config.toml
n_layer = 9
d_model = 256
n_head = 2
n_kv_head = 2
head_dim = 128
d_mlp = 320
vocab_size = 1156
activation = "swiglu"
norm = "rmsnorm"
norm_place = "pre"
norm_eps = 1e-05
positions = "rope"
rope_base = 10000.0
rope_fraction = 1.0
qk_norm = false
attn_scale = 0.0884
bias = "none"
tie_embeddings = false
parallel_block = false
init = "normal"
init_std_qkv = 0.0202
init_std_o = 0.0
init_std_up = 0.0202
init_std_down = 0.0
optimizer = "cautious_adamw"
lr = 0.00124
beta1 = 0.9
beta2 = 0.98
weight_decay = 0.27
lr_head = 0.00816
grad_clip = 1.0
warmup_steps = 250
schedule = "wsd"
decay_fraction = 1.0
decay_shape = "pow"
final_lr_fraction = 0.0
batch_tokens = 32768
seq_len = 1024
doc_mask = true
train_tokens = 166600000
steps = 5085
dataset = "wikipedia_en"
Each number is 50 + 12 x the weight over its row's rms, rounded and kept within 0 to 99. Layers, rows and columns count from 0. The size before them is the row's rms in percent of the matrix's.

# v: layer 4 attention value, 256x256, rms 0.0437, rows 54-67, columns 0-255
# o: layer 4 attention output (transposed), 256x256, rms 0.0413, rows 54-66, columns 0-255
v54 117:38 41 32 77 58 38 51 54 48 46 66 44 45 54 44 61 60 46 37 42 36 54 31 55 44 52 29 55 46 47 67 56 63 41 76 43 67 47 59 62 73 58 33 46 47 39 40 63 38 46 36 50 34 55 31 45 43 36 47 55 69 74 47 56 69 54 44 57 48 50 55 48 49 35 42 59 54 30 39 25 32 34 47 59 60 61 43 58 23 47 58 44 47 65 59 33 59 53 50 54 61 62 74 52 37 53 62 52 53 58 73 42 48 48 51 30 42 55 55 61 61 44 81 76 44 43 49 46 41 81 64 58 63 48 40 47 43 71 57 65 63 40 39 56 79 49 50 68 49 51 30 51 70 57 47 34 63 39 58 69 45 46 50 41 47 64 43 46 52 29 54 46 63 75 19 56 28 46 39 62 43 46 34 44 58 63 48 49 50 48 61 74 70 61 47 47 41 56 50 56 59 44 58 45 51 54 59 30 63 53 41 48 54 60 63 61 43 38 41 44 46 31 57 58 64 69 32 56 45 44 44 54 60 49 40 51 66 35 36 13 47 44 49 67 60 41 71 65 70 59 48 42 67 41 43 64
o54 121:54 38 25 49 56 58 52 38 36 42 62 43 41 54 57 64 33 49 51 39 48 44 56 54 52 65 51 42 46 35 30 49 54 57 59 60 50 60 32 87 57 50 49 42 44 64 49 59 50 39 39 47 29 52 57 52 67 58 53 45 85 42 61 52 56 37 66 66 36 54 58 34 60 64 21 51 39 60 61 52 47 45 41 42 63 62 43 62 47 47 77 09 47 53 52 33 40 52 51 40 42 52 62 54 32 51 44 67 47 45 56 48 35 30 38 38 38 63 45 32 51 52 43 54 50 62 34 55 67 72 56 68 50 45 57 55 39 60 58 48 67 30 42 61 48 63 32 50 55 41 47 49 71 15 67 56 59 57 47 37 54 58 34 55 28 53 70 49 42 11 52 55 42 72 53 50 61 50 52 53 29 49 35 48 58 68 60 34 67 30 30 66 74 47 57 61 61 54 41 63 53 49 53 61 42 48 45 52 62 38 50 35 48 41 40 36 65 51 44 38 49 36 40 79 33 46 43 61 58 55 56 41 58 77 38 55 49 51 45 55 38 53 50 41 36 46 55 46 50 71 63 68 70 61 48 49
v55 128:45 60 74 50 51 52 63 34 75 79 46 39 58 36 52 57 51 57 51 52 55 39 44 67 48 21 37 50 55 45 19 57 64 55 64 46 45 73 54 46 45 37 60 33 63 51 56 51 41 68 68 44 68 34 40 31 45 59 68 34 46 64 33 59 51 61 51 55 56 54 39 57 37 39 34 53 32 59 33 41 39 52 86 73 54 74 59 51 62 46 29 49 57 44 50 53 52 54 63 43 42 60 48 64 57 52 30 52 53 78 51 39 46 53 58 32 53 40 50 54 45 53 24 55 48 49 50 62 60 60 61 57 40 37 33 50 58 36 57 43 55 30 59 66 32 65 54 56 52 44 56 45 62 34 64 50 48 37 51 75 69 65 54 50 48 36 46 46 60 52 56 50 58 54 45 37 57 49 58 40 55 61 59 52 63 43 61 63 67 63 66 45 51 53 66 30 50 29 53 47 40 39 50 38 67 59 59 41 71 43 44 39 62 58 60 45 40 47 59 43 40 36 41 49 57 04 49 60 45 52 64 47 76 35 56 54 79 40 58 55 49 39 41 39 43 61 50 60 59 27 54 29 55 47 62 22
o55 121:52 57 79 54 49 55 70 71 70 47 54 19 65 39 55 37 44 36 65 51 53 34 50 49 39 59 50 62 54 58 41 38 64 57 48 45 53 55 60 50 60 36 53 36 50 53 49 45 41 40 71 45 46 33 59 00 40 16 60 41 66 63 43 49 37 46 62 44 45 43 31 56 40 76 50 31 47 49 57 56 47 46 75 74 29 55 49 53 54 60 36 57 72 60 59 24 66 43 56 31 59 41 48 44 57 44 57 73 68 64 35 51 51 60 37 57 55 65 52 49 50 71 69 63 51 41 45 46 53 57 48 46 45 62 35 44 47 39 39 50 65 48 53 34 49 64 60 45 48 44 46 48 49 51 56 48 57 48 40 62 37 32 51 68 62 59 61 48 55 57 45 29 34 52 37 50 51 63 37 62 48 66 39 25 53 51 68 46 63 50 61 45 39 40 46 55 28 48 47 48 42 32 74 61 57 35 45 58 53 55 42 13 49 56 40 60 51 84 62 49 48 43 48 55 51 39 53 59 25 40 67 52 55 75 51 58 42 35 52 55 39 49 39 59 47 34 43 61 57 38 52 45 53 49 27 29
v56 129:57 41 27 42 63 50 58 63 41 53 63 50 49 70 47 47 44 66 44 54 53 57 79 41 48 61 66 63 55 70 35 32 41 42 59 56 52 52 34 44 66 63 59 56 54 59 46 29 61 15 50 32 43 66 44 46 43 41 37 65 52 38 61 41 34 28 40 44 48 51 45 46 54 49 69 43 40 43 64 63 38 52 47 47 71 50 57 71 41 49 49 63 39 45 64 39 44 55 35 60 29 41 61 63 29 53 62 57 66 27 27 69 46 58 54 32 53 64 48 65 52 56 58 51 53 54 45 54 57 47 51 59 62 45 50 64 35 46 39 57 55 43 64 50 54 51 28 51 48 52 52 47 37 52 40 57 61 48 43 34 52 27 40 68 50 56 58 40 55 33 51 52 42 48 52 46 54 43 31 55 50 45 64 45 34 37 35 65 35 50 47 32 49 24 43 30 50 88 59 47 32 60 35 33 63 47 37 48 38 65 48 61 61 26 46 62 40 48 28 26 65 27 61 50 47 47 21 62 51 48 40 44 78 33 63 51 41 61 59 45 34 31 81 51 46 35 56 59 66 55 56 32 43 43 35 46
o56 123:47 35 25 10 62 67 67 57 22 59 53 69 36 56 37 50 60 45 37 62 43 57 51 59 63 47 44 64 47 51 32 50 26 46 61 31 43 33 48 43 48 42 69 48 47 46 55 56 52 44 43 42 59 60 72 66 46 28 53 58 53 53 39 52 56 62 48 70 78 68 51 53 72 45 77 53 53 32 53 39 41 55 38 42 77 28 56 35 55 41 42 72 31 40 50 54 44 34 46 52 57 58 39 53 61 58 49 53 60 41 55 34 51 36 49 52 48 34 53 43 34 43 56 52 40 45 38 50 53 63 50 50 49 47 46 51 48 44 31 42 49 51 43 56 34 48 71 50 46 48 37 53 42 32 59 48 35 73 62 09 40 38 43 34 44 51 41 56 52 34 52 64 40 50 49 26 72 45 46 58 39 20 25 64 44 52 39 36 48 42 42 48 46 50 52 64 55 46 56 53 54 65 45 44 57 47 45 56 61 66 59 85 63 50 51 31 48 12 32 54 57 69 43 70 51 54 45 46 57 72 60 33 50 33 51 48 66 61 55 47 40 56 54 58 48 27 44 46 45 42 61 32 46 51 57 38
v57 124:37 24 61 48 53 65 64 40 47 50 41 43 50 13 31 44 66 51 59 51 46 43 34 30 49 13 46 34 37 53 57 80 55 54 35 33 58 37 49 67 34 59 69 48 30 47 53 68 55 42 20 51 47 36 53 48 43 52 36 36 85 47 49 44 60 73 44 64 44 55 56 38 40 65 43 36 43 64 61 52 52 56 66 33 39 57 40 43 47 58 39 63 32 47 27 47 46 56 29 53 44 45 50 24 49 52 47 57 85 50 61 37 30 36 49 43 31 36 38 52 45 53 52 53 51 43 51 46 40 38 48 54 33 41 51 55 67 42 46 58 31 53 31 59 59 55 55 55 42 54 44 38 71 43 43 59 50 45 62 48 37 47 55 38 69 40 42 45 45 60 47 46 45 58 38 42 36 21 80 40 37 46 40 37 59 60 43 52 44 56 52 57 65 47 53 72 51 31 53 43 68 60 58 66 36 69 55 41 48 52 65 53 54 34 47 54 45 33 56 63 50 54 37 59 57 70 73 53 54 59 55 32 43 64 47 35 52 39 40 78 65 53 47 56 67 48 46 51 51 47 24 40 48 37 54 49
o57 121:41 61 61 35 48 44 43 55 55 53 51 41 71 36 64 48 43 29 51 47 57 52 37 45 39 52 70 52 53 48 43 71 44 60 47 50 83 53 41 86 57 84 51 63 47 56 67 55 53 53 45 54 61 40 29 30 51 49 56 51 63 30 50 56 69 50 60 58 40 33 67 42 29 45 41 37 63 54 54 59 48 50 37 49 53 74 39 63 55 56 41 65 57 42 61 37 39 47 47 51 27 52 63 55 46 50 51 47 29 54 29 60 42 45 49 61 50 30 53 69 41 43 36 53 49 55 57 40 54 41 38 39 54 36 73 56 28 33 78 70 47 54 45 66 81 28 44 46 62 51 54 48 47 49 58 74 61 31 65 82 43 73 54 74 66 60 55 41 56 53 44 43 71 68 64 64 43 58 62 31 56 69 57 38 40 45 67 76 53 56 59 45 55 57 54 54 55 57 46 41 62 26 66 51 51 47 43 57 37 36 60 52 56 41 46 43 49 42 38 65 58 39 50 57 63 61 50 50 65 70 44 37 46 42 41 47 45 53 42 55 70 72 28 49 43 60 77 51 38 55 47 45 43 60 51 74
v58 104:52 55 59 39 49 38 45 48 36 44 53 56 42 61 58 44 33 56 79 51 49 91 61 57 46 42 45 59 44 33 51 47 45 71 53 62 45 44 48 38 47 56 41 46 59 39 42 54 49 67 49 43 50 58 62 52 58 45 40 40 58 43 50 60 35 47 48 50 44 26 52 40 68 65 40 45 52 59 26 45 59 48 52 51 55 30 65 52 64 26 39 45 30 69 47 71 45 41 42 25 37 62 42 24 75 47 47 49 53 65 56 43 37 72 32 70 46 54 66 48 16 59 53 54 68 53 96 56 52 44 50 44 53 40 77 40 49 65 57 44 47 61 62 35 46 50 57 47 55 81 45 58 44 35 50 32 45 61 44 28 36 51 67 64 47 62 43 39 61 31 54 46 62 47 49 46 66 58 68 41 46 63 43 50 34 56 54 60 50 60 47 60 37 60 51 40 34 71 36 36 37 61 69 50 54 42 57 62 38 39 57 39 32 75 63 61 48 43 65 79 70 57 60 60 62 34 47 69 50 47 50 49 61 41 66 36 53 51 43 61 57 40 46 70 50 54 45 38 54 38 35 55 38 66 37 57
o58 101:57 78 45 60 39 31 60 63 38 62 56 39 44 32 32 53 49 44 54 65 48 65 52 40 46 52 58 31 34 47 67 51 65 28 46 47 49 52 40 64 46 24 37 51 45 58 56 50 56 41 65 58 69 47 53 41 44 66 38 58 51 50 65 62 47 61 45 30 49 47 37 43 56 46 57 51 55 75 51 43 54 54 70 56 44 39 47 64 38 38 56 80 38 57 63 43 52 53 58 51 51 50 49 38 57 46 52 54 50 50 57 57 52 48 72 47 41 62 30 44 53 32 56 62 63 47 56 49 44 71 65 36 39 46 67 56 49 56 72 55 30 37 58 44 54 52 38 54 45 58 49 55 58 80 16 34 60 63 54 19 55 69 66 39 46 39 42 19 50 70 50 48 33 46 39 56 46 56 79 51 60 70 53 52 40 53 39 45 63 69 46 79 48 54 43 51 57 34 51 68 48 51 50 65 42 25 57 50 43 45 45 52 47 52 59 82 63 36 46 40 44 55 59 50 53 46 46 52 18 23 35 46 56 35 70 54 53 48 35 35 62 54 35 54 44 73 48 44 61 53 21 44 81 60 42 31
v59 088:50 35 49 52 53 60 66 59 53 76 65 41 61 39 64 36 32 68 55 45 66 43 81 28 54 13 53 44 51 50 30 56 52 62 65 68 59 50 39 40 44 66 49 49 64 36 52 29 57 40 56 35 44 51 43 53 59 82 17 76 46 26 58 56 44 35 42 61 51 43 66 47 56 54 41 35 47 64 58 66 56 34 43 46 62 31 47 48 33 37 30 58 56 62 48 65 40 44 56 36 45 56 57 53 46 42 60 48 44 60 49 58 50 41 43 44 39 58 44 43 61 51 64 54 60 55 53 51 47 54 44 30 39 54 42 42 68 36 56 42 46 82 62 51 46 42 52 51 31 46 44 38 46 53 43 30 38 74 43 78 45 55 76 38 50 58 64 45 65 46 44 40 43 51 63 47 66 57 52 51 99 62 58 40 43 40 59 43 47 35 25 44 46 52 42 56 31 59 44 55 60 53 48 50 65 51 51 47 29 29 48 41 66 45 47 56 59 51 38 54 62 67 52 59 54 34 53 59 50 56 40 41 47 63 64 46 54 61 40 54 42 49 60 62 48 43 23 52 56 30 57 39 45 70 29 67
o59 087:44 48 48 55 43 67 63 59 41 45 52 26 52 62 42 37 44 51 55 33 45 47 57 45 69 39 57 50 44 80 50 47 53 38 49 32 66 49 62 41 50 41 44 61 68 48 47 52 59 70 65 46 59 49 45 54 44 47 47 59 40 44 59 69 39 62 48 60 50 61 49 57 43 29 77 52 48 37 31 65 57 17 53 53 56 73 39 38 33 58 50 77 36 44 59 55 41 51 52 48 46 60 51 48 62 55 68 52 39 84 51 42 60 49 42 48 51 38 49 50 46 37 61 69 48 42 42 53 39 48 59 42 53 56 79 49 71 46 43 67 36 64 76 40 14 64 50 51 49 66 54 35 48 44 29 46 54 45 63 51 46 66 77 42 56 56 44 40 44 55 45 22 27 42 62 36 23 51 81 42 54 38 55 55 31 50 36 37 47 33 42 76 47 46 68 46 46 43 53 54 68 47 24 42 41 47 58 51 35 41 49 84 72 35 44 45 51 36 49 36 35 66 56 40 40 42 42 58 40 45 58 46 49 33 49 59 61 55 45 41 60 56 36 50 50 33 50 54 35 50 27 46 67 32 53 37
v60 112:58 43 66 53 34 73 71 64 52 34 62 54 58 47 44 46 66 49 48 69 47 45 44 50 53 42 41 41 46 52 49 46 44 66 52 44 45 54 40 55 39 53 75 52 57 54 60 42 59 46 33 54 60 49 40 55 43 71 37 55 81 41 60 65 32 61 50 61 41 45 46 52 42 85 31 45 52 62 36 58 78 53 62 56 22 19 49 60 46 51 47 58 62 46 40 51 41 39 54 46 37 34 65 82 50 60 73 59 43 56 40 33 32 35 33 51 58 58 47 43 66 44 47 52 60 82 59 33 63 58 50 33 47 52 50 47 35 42 51 28 35 59 36 40 63 46 67 22 38 59 49 65 47 61 25 40 62 54 44 52 41 46 60 45 41 28 38 45 55 46 70 38 54 62 46 28 52 50 47 54 45 56 75 48 43 60 62 74 58 39 67 62 53 57 47 65 66 47 36 41 65 29 51 83 31 26 55 52 41 48 58 52 59 45 42 58 65 58 59 35 50 61 42 48 52 31 39 42 48 45 49 54 53 69 41 56 53 61 46 54 40 44 57 50 60 56 60 48 47 60 43 74 45 46 30 24
o60 107:48 40 40 48 53 30 61 41 36 38 50 42 51 56 37 50 69 47 68 46 47 28 56 55 36 56 44 41 38 53 43 49 54 69 63 39 51 46 69 44 43 47 53 66 70 62 40 58 34 66 50 58 40 55 27 66 46 44 43 45 39 47 54 51 59 76 37 42 45 43 58 66 54 59 58 53 67 68 43 54 42 48 41 58 34 47 51 56 60 56 44 42 33 47 53 45 49 54 40 50 55 57 52 54 62 56 44 42 43 60 37 60 36 43 58 67 70 55 50 58 40 47 73 67 46 45 55 36 65 48 45 48 73 56 78 60 60 55 46 71 37 64 46 35 66 43 50 48 58 70 71 43 56 46 67 48 31 35 71 69 48 73 66 68 36 54 63 61 70 76 42 40 66 59 39 71 51 46 38 69 65 70 67 76 54 48 28 51 22 64 35 54 37 27 54 61 56 48 53 76 55 54 45 43 46 67 55 44 33 63 47 64 50 55 33 49 65 57 52 55 40 75 67 47 56 68 71 47 27 41 63 57 53 61 45 52 56 49 36 41 46 69 53 37 68 64 62 48 37 51 18 49 59 67 40 33
v61 104:65 39 30 29 51 45 60 46 58 60 53 46 32 58 52 58 41 51 53 40 57 47 34 47 60 65 58 49 64 63 41 41 40 33 40 40 44 49 51 55 56 62 53 70 67 65 40 34 45 39 49 59 67 45 59 40 42 34 62 36 36 66 37 46 30 33 61 51 50 56 25 54 28 49 39 38 46 32 57 44 46 27 56 21 52 61 45 43 42 70 25 46 44 35 21 56 49 44 44 41 48 48 60 29 25 82 26 53 38 35 56 43 44 55 60 13 66 57 39 59 51 49 64 45 33 47 47 51 46 55 41 68 62 44 42 52 45 31 58 56 45 33 55 69 60 55 50 55 58 66 62 63 59 60 19 48 65 36 61 38 40 53 46 41 56 36 50 56 69 54 51 71 53 45 52 49 45 61 61 47 50 33 63 60 57 46 55 44 49 69 51 40 50 41 40 44 47 58 65 33 33 41 41 58 64 41 41 49 48 51 50 67 47 37 43 48 63 55 51 22 38 39 59 36 32 65 15 37 57 31 68 68 69 42 45 65 36 49 43 44 46 64 56 30 56 59 54 51 71 32 53 40 53 37 55 64
o61 100:59 51 48 14 57 68 42 51 50 49 52 70 61 31 47 40 59 52 36 58 47 28 47 70 58 48 29 61 70 48 39 50 39 57 49 56 36 47 55 57 83 38 54 51 45 48 42 52 49 55 17 44 55 58 60 15 47 45 50 51 41 53 47 32 47 49 50 68 60 50 43 54 64 50 48 46 61 30 75 42 63 59 42 43 44 30 56 43 63 72 45 46 50 56 39 31 64 56 60 28 55 52 40 59 47 49 48 52 74 26 46 24 34 46 62 50 53 47 66 60 61 34 59 35 49 41 21 43 55 55 36 54 43 41 56 50 42 60 52 52 47 50 44 44 54 45 55 39 46 49 41 50 51 79 39 54 56 42 51 21 41 48 39 50 59 50 53 68 53 56 52 77 39 47 59 58 67 51 46 63 42 27 57 41 67 31 70 28 46 68 44 43 68 47 44 54 33 62 59 60 44 46 58 48 66 59 48 64 78 61 45 12 51 55 40 50 50 63 46 51 66 65 40 62 39 59 60 27 66 63 69 50 41 78 59 62 50 58 58 44 44 43 62 54 58 33 47 51 49 61 70 50 33 44 42 64
v62 116:05 60 53 65 41 69 46 62 61 34 48 26 44 41 58 42 60 49 37 68 40 40 68 43 38 60 38 36 61 44 53 27 61 68 46 60 43 54 56 49 49 39 65 45 44 51 77 37 46 47 78 48 76 64 40 55 71 31 46 32 38 40 55 49 41 41 44 69 70 53 67 40 65 37 76 48 57 42 43 51 55 57 49 64 54 51 58 56 64 58 63 49 48 32 68 83 61 60 55 50 54 31 26 65 63 45 65 81 40 72 31 61 42 50 47 48 59 58 64 37 68 39 34 47 45 64 41 46 45 33 52 36 41 44 61 47 67 49 50 36 40 53 43 37 31 35 40 24 47 41 46 55 53 58 37 58 48 54 37 55 55 55 49 43 63 55 59 40 43 56 37 38 72 36 51 46 58 42 52 48 48 54 49 27 69 35 33 62 38 48 62 52 56 27 59 49 50 41 53 49 46 63 36 46 68 45 59 58 51 65 67 49 66 44 61 61 53 67 29 64 35 62 44 70 50 51 52 51 52 72 53 35 41 65 50 41 54 60 59 55 35 43 47 50 34 39 56 51 52 46 53 50 63 59 44 72
o62 111:49 26 82 74 52 49 54 46 72 44 54 29 35 67 60 50 58 41 41 70 63 63 49 54 39 41 53 33 53 47 62 44 45 49 57 62 45 53 61 30 35 34 59 54 59 47 57 42 48 49 76 44 48 47 50 35 52 57 44 50 45 54 44 54 57 31 46 68 50 46 60 72 44 56 71 55 46 38 66 43 37 49 41 60 57 45 65 55 50 28 61 60 62 56 13 83 38 74 40 47 50 51 52 40 65 48 56 54 29 64 62 60 62 42 46 57 51 44 53 76 35 44 46 55 46 50 71 66 43 46 63 38 64 61 49 34 45 36 55 54 43 42 28 53 58 53 59 50 66 55 48 55 57 25 62 44 47 40 45 35 58 19 78 42 60 44 49 39 58 44 49 42 57 57 42 38 42 49 68 58 66 37 48 32 20 13 34 65 29 47 58 37 20 38 65 42 61 45 44 39 47 59 38 47 54 55 69 30 42 67 49 56 62 45 56 42 53 69 63 63 46 30 63 63 32 48 56 65 48 41 55 55 43 37 44 50 50 47 37 56 52 57 52 72 44 50 38 48 54 33 45 46 61 49 34 60
v63 120:55 48 54 44 51 48 31 57 60 51 66 60 56 53 47 53 56 64 51 30 48 38 55 42 62 61 61 73 37 37 37 52 48 40 50 41 21 43 67 51 52 61 46 72 53 41 31 54 68 59 13 62 62 49 42 50 65 63 49 48 51 41 52 41 73 51 30 59 45 79 41 59 45 70 46 60 53 45 38 39 57 48 39 29 53 37 56 23 49 41 61 48 54 56 31 46 41 31 52 69 70 40 61 25 43 29 42 53 64 45 45 68 70 44 54 61 43 72 49 56 56 41 35 60 53 13 58 36 70 60 53 40 51 60 53 56 66 49 44 50 60 42 29 68 48 34 58 63 57 66 39 34 59 54 48 38 53 57 35 64 64 53 55 47 75 66 74 54 34 56 57 42 42 54 47 55 34 50 80 57 68 40 62 47 66 57 64 37 55 33 65 69 60 61 58 37 57 59 61 71 47 52 45 48 39 61 56 51 59 61 72 44 38 51 53 67 33 46 59 53 37 46 47 46 49 48 72 41 65 32 67 49 45 53 55 57 55 71 54 33 40 53 53 42 38 48 37 64 58 64 51 57 48 73 65 34
o63 120:55 51 55 54 44 51 42 57 38 48 48 46 75 11 43 47 57 53 58 35 42 33 63 50 50 61 48 62 37 50 63 52 60 50 35 47 44 37 51 27 39 61 29 53 41 34 29 43 44 53 53 36 45 90 31 59 46 42 66 66 45 57 45 58 50 66 56 54 36 64 35 43 42 47 60 45 38 46 41 63 38 15 59 38 50 55 42 47 47 49 49 43 70 40 50 68 44 69 61 43 50 52 69 48 47 45 50 66 33 42 40 69 52 49 36 59 52 39 52 47 56 27 50 45 47 45 55 45 51 37 42 63 62 68 42 41 39 38 60 34 54 50 50 51 56 41 52 55 48 51 57 33 46 73 70 60 44 49 39 59 64 75 60 55 53 62 51 60 55 46 57 53 55 55 65 57 73 51 62 32 43 51 70 36 59 93 51 55 63 21 76 73 66 71 54 50 46 58 50 43 59 61 42 74 49 58 48 53 44 66 59 39 49 55 71 41 23 55 45 60 57 63 49 72 48 57 46 71 58 48 50 59 51 46 47 40 43 70 44 55 44 63 67 39 62 44 54 64 39 40 63 89 45 55 65 47
v64 117:50 65 55 50 37 47 52 37 58 34 44 42 48 59 36 58 45 31 37 59 56 67 41 63 56 57 55 40 75 50 46 59 43 42 48 56 43 58 59 62 52 75 38 55 54 53 54 57 71 66 52 67 41 52 66 51 68 47 47 58 39 77 45 59 21 43 39 40 55 53 47 51 64 57 40 48 41 46 46 41 57 45 49 43 27 31 42 46 59 68 50 41 54 54 44 50 37 40 37 57 71 62 56 57 35 41 45 30 35 64 78 34 41 67 33 50 42 39 31 63 49 58 68 44 37 50 57 59 45 44 39 69 53 48 59 42 41 76 58 48 46 49 59 45 61 60 68 40 55 52 68 45 41 61 58 42 45 62 59 49 30 51 35 52 52 36 61 64 69 49 44 72 43 53 41 31 66 76 43 38 69 49 50 61 64 44 48 34 62 50 30 41 58 59 36 39 50 56 50 43 74 56 69 70 38 34 61 25 38 57 41 43 48 66 36 31 54 44 78 33 60 35 56 51 55 63 37 51 51 59 35 76 34 41 41 33 30 78 40 49 65 57 47 45 81 66 69 37 62 47 47 47 45 28 40 55
o64 116:44 78 41 58 48 54 42 49 53 41 67 55 36 30 50 58 60 72 42 63 43 61 61 38 31 49 55 43 66 54 28 58 55 49 59 73 39 53 50 61 65 45 43 40 41 42 44 58 50 62 20 51 43 47 48 46 64 63 56 29 48 36 50 51 41 52 34 44 50 46 41 39 83 54 43 67 64 58 45 38 70 52 55 48 42 46 49 46 66 60 49 44 48 50 46 40 42 50 43 63 40 29 51 70 36 51 47 46 49 41 45 34 41 72 71 34 58 72 41 23 64 49 58 59 46 50 45 70 58 81 49 47 52 42 60 56 71 70 57 59 31 47 41 59 60 45 45 46 36 32 71 46 47 60 27 49 57 48 56 67 58 60 35 42 35 60 63 54 44 64 54 62 38 55 41 47 35 57 55 53 61 67 60 54 63 55 51 50 30 74 41 52 67 38 36 52 41 50 52 56 40 70 52 03 61 46 72 59 55 17 33 18 52 54 48 43 44 35 45 31 69 59 45 57 47 57 48 32 46 28 61 44 44 57 64 47 65 29 59 39 53 39 59 54 44 57 48 52 39 69 43 63 49 57 47 56
v65 109:50 44 40 56 68 66 35 40 60 55 59 55 37 51 48 53 70 26 31 50 47 56 59 44 49 51 45 38 56 58 56 64 48 65 64 58 50 43 38 49 47 60 65 28 48 86 56 45 60 49 69 45 66 72 54 50 53 47 47 49 55 63 68 54 35 35 60 41 54 43 49 48 52 56 54 61 35 59 39 42 64 37 45 36 48 34 48 66 56 64 26 54 46 56 37 23 38 38 63 82 56 41 39 63 33 33 68 38 38 57 55 54 48 32 48 46 43 66 36 61 71 49 51 35 35 65 30 57 50 53 48 55 31 63 44 55 55 46 39 71 53 51 33 42 36 46 46 51 52 28 47 53 51 73 54 47 40 48 46 26 45 61 42 81 68 41 65 57 57 33 36 49 60 29 47 52 60 09 52 58 60 47 55 62 51 23 43 64 72 59 59 55 46 43 52 62 38 57 67 51 64 46 63 57 61 62 49 26 40 54 34 61 39 55 25 55 39 60 60 54 48 49 50 66 53 54 61 44 69 71 40 54 59 44 57 52 45 59 61 44 50 63 31 52 65 66 49 55 77 37 55 56 41 44 22 64
o65 101:57 53 57 57 47 65 46 39 64 35 54 49 28 65 47 50 58 49 24 53 52 78 48 42 46 38 52 44 65 46 45 57 39 49 53 49 75 31 58 59 62 25 52 27 48 53 43 69 48 48 46 42 64 54 41 46 56 62 65 47 58 36 51 35 62 39 61 64 56 45 62 65 55 46 57 58 69 50 23 46 40 47 47 49 58 43 51 33 68 63 34 65 41 43 40 24 34 45 47 47 47 74 53 54 57 56 65 69 39 49 51 38 41 69 34 36 51 26 57 60 42 61 37 48 45 60 37 80 62 60 29 64 49 50 40 45 73 56 63 40 22 47 50 45 45 29 55 48 60 57 61 51 43 45 81 58 48 34 52 69 50 72 31 37 47 46 55 65 70 49 53 33 46 65 39 38 67 49 43 64 67 36 50 55 55 34 42 65 35 47 62 50 39 41 55 45 44 53 57 44 64 56 50 23 41 51 95 42 59 73 64 75 50 55 52 39 47 46 62 64 50 40 53 51 48 59 58 40 70 48 48 55 56 62 54 53 80 37 41 45 39 48 47 51 60 39 46 80 54 58 71 65 55 50 55 51
v66 118:56 32 39 52 46 29 43 60 59 54 74 44 52 64 74 47 54 87 36 48 51 60 67 40 56 50 42 66 65 69 42 44 35 54 75 42 51 42 53 60 47 48 50 63 29 46 53 52 51 52 55 40 39 63 59 55 47 41 27 72 38 59 57 48 51 41 41 47 59 48 57 70 71 49 50 62 54 52 44 42 62 32 26 55 57 31 42 41 34 19 58 38 69 54 52 49 52 52 46 59 55 55 64 64 31 34 56 72 44 75 59 62 60 83 46 56 52 59 49 49 60 41 48 49 34 51 40 47 52 63 43 50 69 44 45 46 38 41 56 58 72 45 50 61 59 29 66 58 42 57 47 54 56 52 46 39 46 51 40 87 54 45 73 59 46 53 62 74 35 36 56 47 39 59 37 37 49 45 31 52 49 48 54 37 54 34 43 65 60 55 38 67 47 50 47 37 54 47 49 62 53 60 40 45 66 29 61 20 53 56 52 53 61 63 41 56 45 29 68 23 58 54 59 69 60 51 55 43 60 35 55 53 58 63 55 40 50 69 54 35 19 44 37 79 73 38 40 65 58 57 52 56 50 59 35 42
o66 119:31 45 41 49 49 66 60 38 49 40 47 43 31 34 52 53 56 52 25 47 41 34 66 61 50 54 72 44 30 54 55 52 53 35 59 50 47 36 65 70 33 17 42 57 47 64 41 47 34 78 69 45 48 53 53 63 52 43 44 49 55 57 48 54 41 52 64 61 64 66 56 46 51 58 64 69 65 57 33 52 54 41 43 36 58 32 63 49 43 61 57 36 43 48 48 58 30 67 45 55 51 41 63 62 38 50 38 56 53 60 68 47 50 70 24 46 52 50 61 36 66 53 47 49 48 75 40 60 51 55 40 60 52 45 93 49 53 53 52 57 50 60 65 67 26 54 43 58 43 49 54 44 56 49 62 44 25 61 48 49 55 47 47 48 29 47 52 69 42 36 47 65 18 61 50 40 53 47 50 42 40 48 35 44 47 74 10 45 61 36 28 61 62 51 64 62 23 35 51 54 43 58 31 47 48 45 56 36 41 59 38 35 51 34 42 41 46 46 57 40 56 72 41 86 50 58 53 71 44 32 57 50 68 54 40 55 36 60 48 51 37 62 55 44 55 41 48 56 35 60 44 67 86 54 59 43
v67 115:42 57 62 53 57 66 77 49 55 22 69 65 66 41 39 55 31 58 70 46 64 62 68 50 55 46 37 54 37 47 58 50 76 50 51 59 62 59 61 43 66 49 66 54 60 55 46 51 61 47 39 46 55 64 37 42 23 32 47 48 43 61 36 48 87 63 54 53 39 58 53 66 49 47 60 59 39 31 42 56 56 26 82 47 47 75 52 50 60 43 30 44 27 58 46 39 62 59 46 49 52 58 52 45 29 49 63 56 47 68 67 48 69 49 44 49 42 41 25 42 43 43 53 91 54 67 45 46 50 58 53 69 34 58 26 45 68 52 34 59 64 41 18 61 42 57 52 50 63 37 65 51 64 55 50 39 67 52 39 31 59 35 46 74 50 43 69 57 53 43 48 52 46 55 37 71 52 48 65 56 68 54 71 72 60 61 46 51 54 63 64 60 46 60 53 52 35 41 52 63 60 44 70 31 38 65 44 32 38 48 36 50 42 40 37 55 42 42 56 60 64 52 44 50 55 44 43 31 48 56 34 54 46 53 60 44 55 47 61 52 49 29 58 37 56 52 45 57 55 79 64 43 58 64 52 55